{
  "n_layer": 11,
  "d_model": 512,
  "n_head": 8,
  "n_kv_head": 8,
  "head_dim": 64,
  "d_mlp": 1344,
  "vocab_size": 39422,
  "activation": "swiglu",
  "norm": "rmsnorm",
  "norm_place": "pre",
  "norm_eps": 1e-06,
  "positions": "rope",
  "rope_base": 10000.0,
  "rope_fraction": 1.0,
  "qk_norm": false,
  "attn_scale": 0.125,
  "bias": "qkv",
  "tie_embeddings": false,
  "parallel_block": false,
  "init": "normal",
  "init_std_qkv": 0.0186,
  "init_std_o": 0.00396,
  "init_std_up": 0.0186,
  "init_std_down": 0.00244,
  "optimizer": "adam_variant",
  "lr": 0.000287,
  "beta1": 0.9,
  "beta2": 0.99,
  "weight_decay": 0.49,
  "lr_head": 0.00524,
  "grad_clip": 1.0,
  "warmup_steps": 369,
  "schedule": "wsd",
  "decay_fraction": 0.941,
  "decay_shape": "linear",
  "final_lr_fraction": 0.0,
  "batch_tokens": [32768, 65536, 131072],
  "seq_len": 1024,
  "doc_mask": true,
  "train_tokens": 768500000,
  "steps": 11299,
  "dataset": "wikipedia_en"
}
Each number is 128 + 24 x the weight over its row's rms, rounded and kept within 0 to 255. Layers, rows and columns count from 0. The size above them is the row's rms in percent of the matrix's.

# layer 7 attention output (transposed), 512x512, rms 0.0232, rows 224-243, columns 224-255
size [ 93  89 100 108 112 103  95  95  90  96  98 100 101  98  92  83  86  95 100  95]
[[101 126 100 124 110 155 116 100 121 104 161 138 110 159  98  84 100 140 164 142 142 152  91  97 147 157 113 106 119 133 113 178]
 [106 217 137 110  82 130 173  96 131  97 138 127 117 113  87 126 115 127 131 120 115 152  97 130 161 149 143 149 144  94 133  85]
 [129 135 147 108 129 152 120 110 118 108 130 127 119 146 109  95  83 114 136 129 114 126 145 105 118 160 132 120  69 142 120 158]
 [141 101 123 142 128 147 120 133  73 170 164 129 108  99 106  82 137 128 125 100 163  87 172 130  89 117 167 132 143 115 107 114]
 [176 165 110 100 103 148 135 108 130 122 120 114 135 125 147 129 117 150 114 146 130 139 138 141 153 132  93 120 121 125 153 116]
 [138 115 106 103  98 178 121 100 137 104 101 151  95 139 127 106 115 139 148 122 128 151 132  41 123 124 120 156 110 106  88 145]
 [122  90  98 103 157 152 123 132 148  85 129 152 113 175 124 131 118  98 132 129 144  93 124 101  92 121 114 115 104 157  92 149]
 [156  91 154 156 151 145 128 147 101 108 109 116 109 129 148 103 119 118 131 117 104 127 139 107  90 104 132 123 133 161 143 175]
 [ 98  96 145 144 186  78 150 137 100  82 113 140 140 133 115 140 140 131 117 132 125 106 121  83 134 110  90 135 185 120 148 166]
 [139 172 169 173 176  98 103 100 127 131 135 104 171 103 116 111  79 168 107 130 112 108 104 169 145 149 127 108 131 137 152 167]
 [143 108 144 140 173 123 115 105 139 150 148 142 147 156 166 101 100  82 118 187 107 149 186 130 121 149 133  86  83 164 125 134]
 [154 168 120 151 143 105 117 105  76 146 132  96 127  79  85 134  83 152 100 111 123  86 116 179 149 127  93 135 128  79 138  54]
 [129 150 159 156 142 135 129 101 161 168 120 149 113 129 102 136 110  92 117 134 114 126  96 150 131 156 157 141 107 117 134 114]
 [171 113 123 121 149 140 141 131 100 113 150 111 153  90 121 118 124 156 122 115 111 140 128 112 108 120 120 115 142 128 136 185]
 [139 160 118 106 130 139  93 123 137 104 152 134 174 160 185 152  80 135 105 162 142 123 160 144 141 144 112  99 115 159 122 136]
 [135  88 128 145 120 132 102 142  83 161 123 180 123  79  57 115 126 123 167 138 154 117 114 174  97 132  87 126 124  88 124 136]
 [151  86 112 170 128 141 123 135  79 146 100 108 101 153 106 139 113 108 119 127 136 108 169 133 107 118  97 150  86 108 128  74]
 [158 162 145 142 146  92 123 122  80 140 139 138 125 119  88 106 123 148 143 122 144 110 158 178 114  98 146 154 144  67 121  74]
 [153 157 121 170 135 116 115 145 137  92 139 118 110 157 178 101 132 135  93 124 109 116 115  93 120 121 120 120 167 143 125 146]
 [142 154 101 147  98 127 128 142 117  79  83 155  69 115 133 102 109 127 127  97 168 135  95  68 113 131 126 138 151 117 160 149]]
# layer 7 attention value, 512x512, rms 0.0259, rows 225-244, columns 224-255
size [ 95 107 108 116 107  97 103  97  98 102 102 107 104  95  91  95  98 101 101 104]
[[153 153 178 107  81 168 149 125 107 112 146 114 112 166 115 131  90 122 156 127 127 135 155 142 139 150 154 138 132  84 109  56]
 [107 147 120 112 145 150  78 106 111 130 120 168 155 134 140 129 136 152 123 143 118 116 138 118 138 136 121 130  83 180 134  94]
 [147 118 111 140  88 118 138 110 137 147 107 118 140 100 137 118 163 140 100  74 131 129 151 131 115 118 112 106 141 153 141 158]
 [ 89 153 137  89 143 153 147 123 113  92 133 130 118 121  77 126 159 102 121 136 171 144 124 156 143 149 127 104  85 102 114 123]
 [120 162 158 107 111 156 130 112 124 157 157  90 162 112 141 104 146  95 117 154 127 145  87 120 146 140 164 158  97 143 128 103]
 [101 119  95  91 126  97 141 110 134  90 112 122 158 165  91 134 178  92 127 123 107 137 127  93 125 124 131 111  82 114 122 147]
 [128 125 101 141 157 104 103  98 114 127 100 140 140 140 152 110 155 130 120 125  98 138 122  95 104 128 110 139 152 185 159 141]
 [133 110  83 153 171 103 109 128  78  91 119 118 121 100 129 142 142 168 125 110 139 134 140 102 169 141  80 109 142 153 170 169]
 [ 98 104 113 140 168 133  98 155 107 109 136 127 108 124 136 114 111 168 129  89 139 132 119 133 153 155 133 139 149 138 129 153]
 [119 131 134 135 154 142  98 103 113 141 108 186 113 158 145 116 140 106 131 191 114 103 141 145 120 166  77 132  94 153 111 145]
 [124  98 118 130 123 143 141 119 103 124 134 115  83  83 116 177 140 176 109  74 141 107 110 155 130 139 128 148 100  78 143 164]
 [101 134 143 146 139 148 148 107 148 122 103 136 122 144  68 133  76 119 129 133 138 120  75 118 174 163 100 166 114 126  74 127]
 [153 111 104 132 173 130 139  99 115 113 117 147 171 100 116 140 114 126 157 122 137 169 156 134 107 126 130  97 166 163 122 121]
 [143 138 153 107 111 126 138 110 105 119 132 111 125 157 139 132 128 151 132 152 117 139 161  87 158 148 118  91  95 148 117 175]
 [ 95 131 103 158 150 108 108 110 123 132 103 167 120 118 120 124 102 159 124 143 148  95  61 167 126 142  90 124 139 116  93 141]
 [104 116 109 135 121 142 147  85  97 149 101 128 123 145 108 142 185 101 119 123 125 129 141 113 123 112 148 139  83  82 133 117]
 [142 110 156 132 114 121 115 136 133 136  88 144 123 113 104 149 111 146 134 115 119 122 148 145 154  87 141 156 118 118 137 164]
 [132 147 112 125 132 115 152 121 120 128 135 111 156 191 164 120 136  79 143 136  93 100 123  80 133 127 101 122 134 158 149 139]
 [161 148 136 129 110 135 137 122 125 122 139 109 149 186 147  82 144 132 146 126 123 149  94  95 132 144 164 109 147 146 170 102]
 [118 114 130 126 145  97 100 143  60 147 132 150 102 122 160 125 114 140 146 149 125 122 106 135 127 126 124 116 124 155 135 175]]